config.yaml
bias: "all"
init_std_qkv: 0.029
init_std_up: 0.029
decay_fraction: 0.777
Each number is 500 + 25 x the weight over its row's rms, rounded and kept within 0 to 999. Layers, rows and columns count from 0. Numbers have three digits each. The size before them is the row's rms in percent of the matrix's.

# up: layer 6 MLP up, 1280x320, rms 0.101, rows 125-162, columns 240-319
# down: layer 6 MLP down (transposed), 1280x320, rms 0.0512, rows 125-162, columns 240-319
up125 109:478527542498474489492468500513519462506513530512519512486497545484502503522441510520515508502488536505516546542515499494471477460571510492480542523520488534473491516507456521489477490447517506493484470546473498486495544456519507554493456494
down125 102:506515515459469503464555477485516527528463492513502508539531479489538506497498494541486441495537476494530479496501472497448509533464486509557489532468517455473481525562446541512488526519497513501502500502524544504499512510477508494523529464
up126 108:472487492554515480506480483533525506462496490499488497518519470555537515536490502516476507528526505548511508475513496504502563521417449481505483494514505488490499497478490477478506528519477542495493485502485479568529530525537511492532497531
down126 108:509530482482500477484505498447503512530474511506460482496506508521489494530516519471497532423521540463505509478511467492542449493432502517527503525525500526513532526541469513479493502523464471489464473526467495520512501478547519533481441500
up127 096:535510477475536520533506511487483502525517500498499479498515496505521508493536474546487539512513500517447481499503484494492499533506519494537483490481489514504453508563500516509561499481535507518504501472518484503503523521477436487524494519
down127 096:517508457469499460493520528469526468496473549526547534502508495502517488488510472519508540494461492452497479490489529523496509532503513530528470478488524484534515506519465512558496523459478509459486473512480526516489512529519545503520537520
up128 103:479463480511505475504475474511492522477524433481516486460516519481467550476510524525480501479497476494507507486532447500528519539520502484463515503516544513528483537535548503511510527508516466526512487531503508476546502504559489527496512429
down128 097:500506495567556487499520510519517504519542508504460508479484510517465491534506480518502509475501513510493490509524490481453515514482522506499539468515507543479506509466493503465514501539486511507409487535505512536489489457468502471498478531
up129 104:519541484496488496511524485498579449495504533535516505499492501498533478488455499507482494477486515477477486535552538521516470499538532536498468509514466526463485496493479498540498494502496539537538499548522460486505471490505529531475471548
down129 105:497469529528526492458494544473517482562476525496524512489498523493499516500501495499479501524560505525526483515499519532516481534490455519519497480520494545480536521515496504474522480461514524508483492501508495546512513476485493483556446464
up130 093:520477529531502478480490496503500526531485499501488529519500459518488522465488506498523496511499519523503495472520513516515490575483504504527492545491544553531475471496524538484545478486487485486471446539519488511471494540528480493550491474
down130 094:495467523489492546530483453554523494494481521497492514522495502497471545479503530525525537479487466505474496488497501530483475495473528518461516468525513536522483496501489532502504544490463538484520552531503521550522542560501470492522539489
up131 098:464515482505506480493532473521481451520488496517515543531485503496476484483547496472519493546448462494502538498518486505478483524483445482487526485504470477463503519495523488538477524463515544501501470552530507516531468495524520493460523528
down131 102:490534554461534504528477478491500529539505505494489477489516518493466492478474512538542470489505507496510536503552512496524512515534460515445541484543452507464503493511514479462532468547501480505529499479474445500502475497491519466505495533
up132 095:460508478509477503546521448491558530484461490518522510488472494488505497556528491548503483519434485535513520492477511488529507528474514517457506525492465523512480495490498506488516498494476489471455507496438509501491498460473476470497489505
down132 093:528516528499503484505484452461465449480570443499464487528508427527485497479468513504526507517536520504502537495534495482468513521494515473515454493521491532486506507469523499499523483527513500441549499478520484515479512550523536514493533505
up133 169:511506519499523473505516520473480487422506528501509515490506492494504539483485519550468460488488475566483497448522496470543494496465497522493511489528502465473506488517501468480489567464487493498493511532507497501526433507502492470534479543
down133 098:494492487483529465504480505493502505493470584500497504512531495512494536480480506506495488489513472531498498478486491508511508492484516492501502508524490486518497493498493506474479521509511478512481490522500472484523494522495482487487473506
up134 106:497544478470491510499480485533512476510474472504507491481495495534516493480491475500503516456498512520512469497520520506544496462469488481531502518546496538503514514509476490469425517498540459516499523518523498496536442493473497508496532468
down134 094:517484494488504548471476490511508498526513467482517502483498487476527487521524479453480447460510520500455469492505491479509517503474486492465497533486519482507532484511513491491493489452508511485557495489538523490523545498520499523535519502
up135 096:499510503486477522489519508514491447543492527448482474504476497532490503488497496506501530529481482496495489516483482495421506519491467526516461525523521489505503501479435522487529514473478449486480520508498486516507518445472509540545497496
down135 101:503525493457472465467500446506528503487519489503500491486483484539483516536489468538467499512502509475471530564514474522530474510494540538482504484551505534469485500503473487476516481473509553503500507486469514466491490511530495555492478459
up136 102:490494463513455492494498464501515496471496485520502582511469517492517498477524494461545513448520515533533477496495506482501481489497473476512499512516503471501496501491501527472499483505562516569551496508482519512547534461509503517515456501
down136 101:539503523466527474513514485496553516522503483475456525470471481492488458514492483535488511490499514463484501502485520497509513479470597502510487520527516514546481502483523529526519521462488523488485516490521498554512500482536480502482487508
up137 108:502476510504544512501523525489474538503517472505531468536520427469470463492515477475511453463526492498522522534516498534527498495531486491476523524518505503497518521461461504500498469482498460449545451533491533489532484491509458499507476507
down137 099:514474510516519515492482473527480507452478488511435480520501487507519507472526470509478516499473503476486479514464487527515504495494517510499468496532490504548481493511498439515502485510540498473516497516497489487476493520489461514475551535
up138 100:514471483514561505534439502492532523529474543508478466509497483501489461530523508519521527487474512516497518503525477503503497529501467493471545460505505516506542509496474483493450492493454540508473445501478490479560510518522519473462481501
down138 098:482521497466447501510523502465474504505459537525514508477520485554501508504505497495527501540507487550497508495482492540505457490562500502505516452506503507491529503522491531509510496482478486508483444494514542487535471522462497528505505473
up139 095:472503476503549528513498481481492525470465512447481490488490435517498534517460546481468517478524442489527506494487537492477486484468506480505506509492496466484513509500492492463513520455549529510553514463459557532514521460502496505530475509
down139 096:490518491497512502515485501470460463476507496522476515487532499545543479510517492504549557502459475465501509503521525491472486535481474478487499474488493508529426499476499504494458483496442438443487496490465491500509503516504478487474487535
up140 096:542534513518507463498526471513476484489495523516540562541474473521485493466506477495467510498486525540495512462485462477447491491428439534517516489480488510556497509484480470501531490498485516504493508531528451493473488550537487499497500508
down140 102:473517546527500487511469472482499535498503519456521465502520505482483501500499486471538453559528493516526481506468524455516468485524478492510505520535452503516519513501481472525539483459518523505476464516497488519471484504515495537495505503
up141 095:457486490505474515512505551485481525533548472474458476505515394515502523489506486472528522502517503475503450509483532480479513520491480510497506510504548458515525518511469513542525454510509520524477497470526524544483487504497501509566482505
down141 094:517557501529514472532514478499483444503494532495497495524501524526521532458494479501442477498472504524544503508512519468488464493514486469514534489504476479495510540483533461518500525471509518541494511544485540541512449524503532516501521468
up142 099:528496497504519522495516525485506467494536500478499469456508496509507473516534516501507481496520514512497497488509477507508486507482420534506491512535494497487506493527462509530529498516539549505485496507467513497469513458498492458488488522
down142 099:498496513507472461492518488511516500538526526538490543503481493512507509487528441530476507481501484481498481501499490465483545512538493483516494483510495561527504550472508536522500489550518532486509522487485464519509472505531492526510468493
up143 106:464547510535504491478442450501535537497483440508527481520487516495527481504456521541482504499464516488447514476485489501518461517493470489512547510552500513513495534466537510492491497509509522524482521530470491517476501542511489517503500520
down143 100:461494508485550543479502513496461488484504531511505469490524509498489480528491513480475437471494489537551457561516563472528495479487472491485491468459474514505495504479488510473507472537509515524493491496474488474513496483509521494551516514
up144 098:522487500520504508539504480503482516494500510515516520503506475465510509479458512512510499458486523496483538514462492485460497550504501523523463503521512484479523497534478533500534525494523481500470528486519478528525524529498473518510493508
down144 099:468515525497453459529466480500505510514507536472495555489505487531500520494505520460476506430536516521504522519520509527503517498483500489505488504547489515562453510476505533467494487513471494502471513461481499525536520506528504499505497514
up145 100:531520497528509499522487533482470462571519515517489504471507493443515508491517485559524521472523505532513484512521437505513454472515500455486501519503535482506535483510536491464478505507478494525531517514488502489536489494472518591543475523
down145 090:502521491505538508494530484525500470514528479499497487496471530508506477529498519484548509518462453534486522519510472498487550495531514493522493515529456474449487516468494492503500496455490504501500556533545430486496527548474498512498476511
up146 097:493492525499502498498519491485491487486521482514488492516527513531537497525496532532459499499428432498483528483466510506479483489483506494493490527497507506487489548484498476488520565519474500492470476525504541478425506531475488486494467499
down146 093:547506475505458533479524518491511512487515485538503508492537497490491462519544482517488477522481521546516497509524503496519567482478505480478501511462476514505498529477521524502522518492482495511510494484488475499478515529460436495493467503
up147 106:479502495509517520497499495486484511522496512515448511506510534493491495481515475513507515490488505483519492478525495581484511463468476495505506490537540494508492478479491523511512543526548551485489470531522478509526501519490539482555495487
down147 103:480496425464477476483529507529439461489483535520546478462527480538529506465532503530498470527524530510523509526527478469509521485512519482513511480575482534497499481521528509503502472491449545488490532480518488505470502525491524521471514470
up148 096:517469537546482534480502508507536465538478556493484524483498497480523482547504516523482518513491459512498510512495491505490514502497529548511540531535511486510476516506503486527519475545500517508512510508506492453484538500523458496503493528
down148 098:527480500472463477517502493501546512488477509464464489513499486490514510466527504488527543509528477486509498538521504503501490499528508489495505529500506493557516492484549474528526533487512524514506521497474491484502470506485524461456498516
up149 099:505489504498516491470479516519572503508538481492553469518497503525527504487484523480481449499496460526522492521485481517475500506492509527518509520501490479435520502516486466482496536455506525524538497524511434508496535513455463509466526480
down149 100:534488485517534537517507512518483512509523476504492555551477512472507435477515516534547532480512493477527483517488509524537529550483521504538497530521500504508562479493485491475480494495458472497458512552461547518498514499549486476455481481
up150 099:517484512492500481512511511514503521497512529497488520494499492486514551521495502533437523461490464511517520504519491496470517515506499512497507434529507553506474497534487528487519559471474510456474468520527488472487496490526489570483512501
down150 102:448504478467491488489485522508443498506527465535480538478505496523487519495501517510511496508465477537504486513471507463468512457541511524523497506515508493522453469527476518479527539512481511483515518477495490475507488490540504477481515534
up151 099:488513494520501506513549521449525510488546487513484481489466504427470503516494523504487502516494512478491490452502530491494520506505484515529507505521457478482495463505496485467515484510513503505496470569468506476480563514504485530483492490
down151 102:559500484499469443470523530471467529492516501526460476516477506487492504520486485531483503484482506461533486512472506485510531532538514477497501477479484511512573521485511489487527528522496502492545499502493535505522479501506531471520468480
up152 096:493538492480494516517515485525490513525508522487489521506495484533481503497489509504511514480505487524476492477466456476501482504513469546485480510504487496501467560467466498489551510523505476510517525475526506495504480500531513476528489504
down152 091:520495466514503485509538497464504505489528525509494458479488513541463527522472498471505483510464523510497524507434454458474494550500538488454525519522466499500473463469504567504534537492511504530474482482504504488476466463488525511500510516
up153 100:528498546524557481540477501491498520478502477512485455503508478529489513552487520492515537488463492496478479450507483478516512495541494524480473484509513477524529532513493515540476473472467460485455519505496537513496473479521493514420517516
down153 098:503479509565479513510484501486521527497529512497480518436521464494460442493469561475543477486502506489530489505455507517469467483491515499521527518506503517514506500459543491475520486482534482483499514479551507478507469539469482512483516532
up154 100:477527529529544481498506526508517503511443507522471495488525494522531511487526517531514471518451480517524481521507483470549507498500497487495483488492491480535517499488510478516530534505502516505492467541488501464515565505518467498521468520
down154 103:475537458475505501431520530477486550517499472491530467482504481485495512489521515502518542476514476471515509488508490484486505493513518551543490510548525472469477481457505483508488538459496478511519505523450499458533500501500481506518475526
up155 102:561551524490503538517491505502486531513520466477516521494489495469487473497512499541495515466527465553556539501489449521492539490524533510501525569448516551521526494509501489447498532456485510502493478490520505508526519467562512480501478495
down155 104:538514505537477525484486544503536509506523463489489498464463530526541510475455522500504523455492493509541505527528523500536540460458492531517491520526425520505473509473517469563526495485498464487483492499492470522491498491522537461491485459
up156 104:487535522558503497512491518522504527482475496523490513468528527535488506532501514527484510495504491450524521490523470508470510504440457501524554500474497473493523509471485500500443505510500521485509493487477483530521481542491518489488510533
down156 101:490530494452504494492493530506474480533482507521482492485499518524432508463549461501501495451461503473499528470457480484533490520497520521517497532505450503478506472494510546474457462477464514558506461458523551448476493534508472538493505537
up157 103:525525490546502511534506525536497529519494498490500502479534499480505497527452545510524505453493500452498535532502511511510496551483522529500539479496492469479545503516471531502486524510506504489562521540498513497455503565509486520475513540
down157 099:478492493508488515458476452475542495453526504571475467512495465509494498495545528489463476512489534551534500519522586466525480486473473500515471503504513561522489505491520505514516515562540456518492555484524479503502467489440529499511504509
up158 109:457499470505482486554520525501522499520468471524460491535493515484495482516528509485476420533503489550520539513493453504472504513523505504491490531496502486481485513510495540526467483498535529512487496491477522473453460528505569486513506516
down158 109:492516540536541498515474515515540510530505524492495533531481503490476484455502541474496515460476510487488506483516538518467525497498429540519526529464494505486506540497492506496539534475487477488457512478539465513528495464461465482507525492
up159 109:485549506525556464503473460516513452499524510516494478484495509482513442489488522459491520474521497523523494458533519541520507516516484496551531487517489487504531511527500525524517497482484505520497492473502503520479501466475539506491481494
down159 109:461541476483518447470522504491481528494491525489521492494484456446486495524527488477522516522515494492528508523471545543468492496497479532481563545516478516542561505513468511478483483509483526501480450553524478504510514508546472527501475527
up160 098:496525522487482497496469467496511524511452488509481490514501508478513457509490478474551454481497522498457552496480523466530515483479487515472492515553534541453510463495488488486518514508522494505490567484497533468513494522472534537490501492
down160 101:479502480530512509502538494478486525473510527524514554477470499503492482486445489497510496518541524507432545512490461506478478458505517498495495478474503535494486481495511509522532460527510491491473494490485480443500534495523510493502529494
up161 102:482499482492539485539496521511480477479523497462491526466508463504477481503488479495524519519511485485481537496496545490536495542532510510492560473514496468503503474474505484524502470506498475454484537518569501487440515504489490487491532501
down161 096:511526557506497503468491529481451511486503493509531530482530517536495513451446510560530540496506466474524524540512531528475543475507484533521509501508500488526466521516483475546516508517464482496472508493499528500499488484496484473498513526
up162 093:525488485504522487503539501481519530458457506460534452501513495489448462483484531478522496447520469443454516510526486508536522496480482500516487496557522482475508479503519500522568486478517522469510492487520485522492490521519497456530492532
down162 102:472469499418507502475494493505468507476513507486502491505499516492505488479485522480492490482473487476434488496495500506505517500528502504525500547497517527546491510492495483491527488501504487503480447511517456512515495515507474490515494499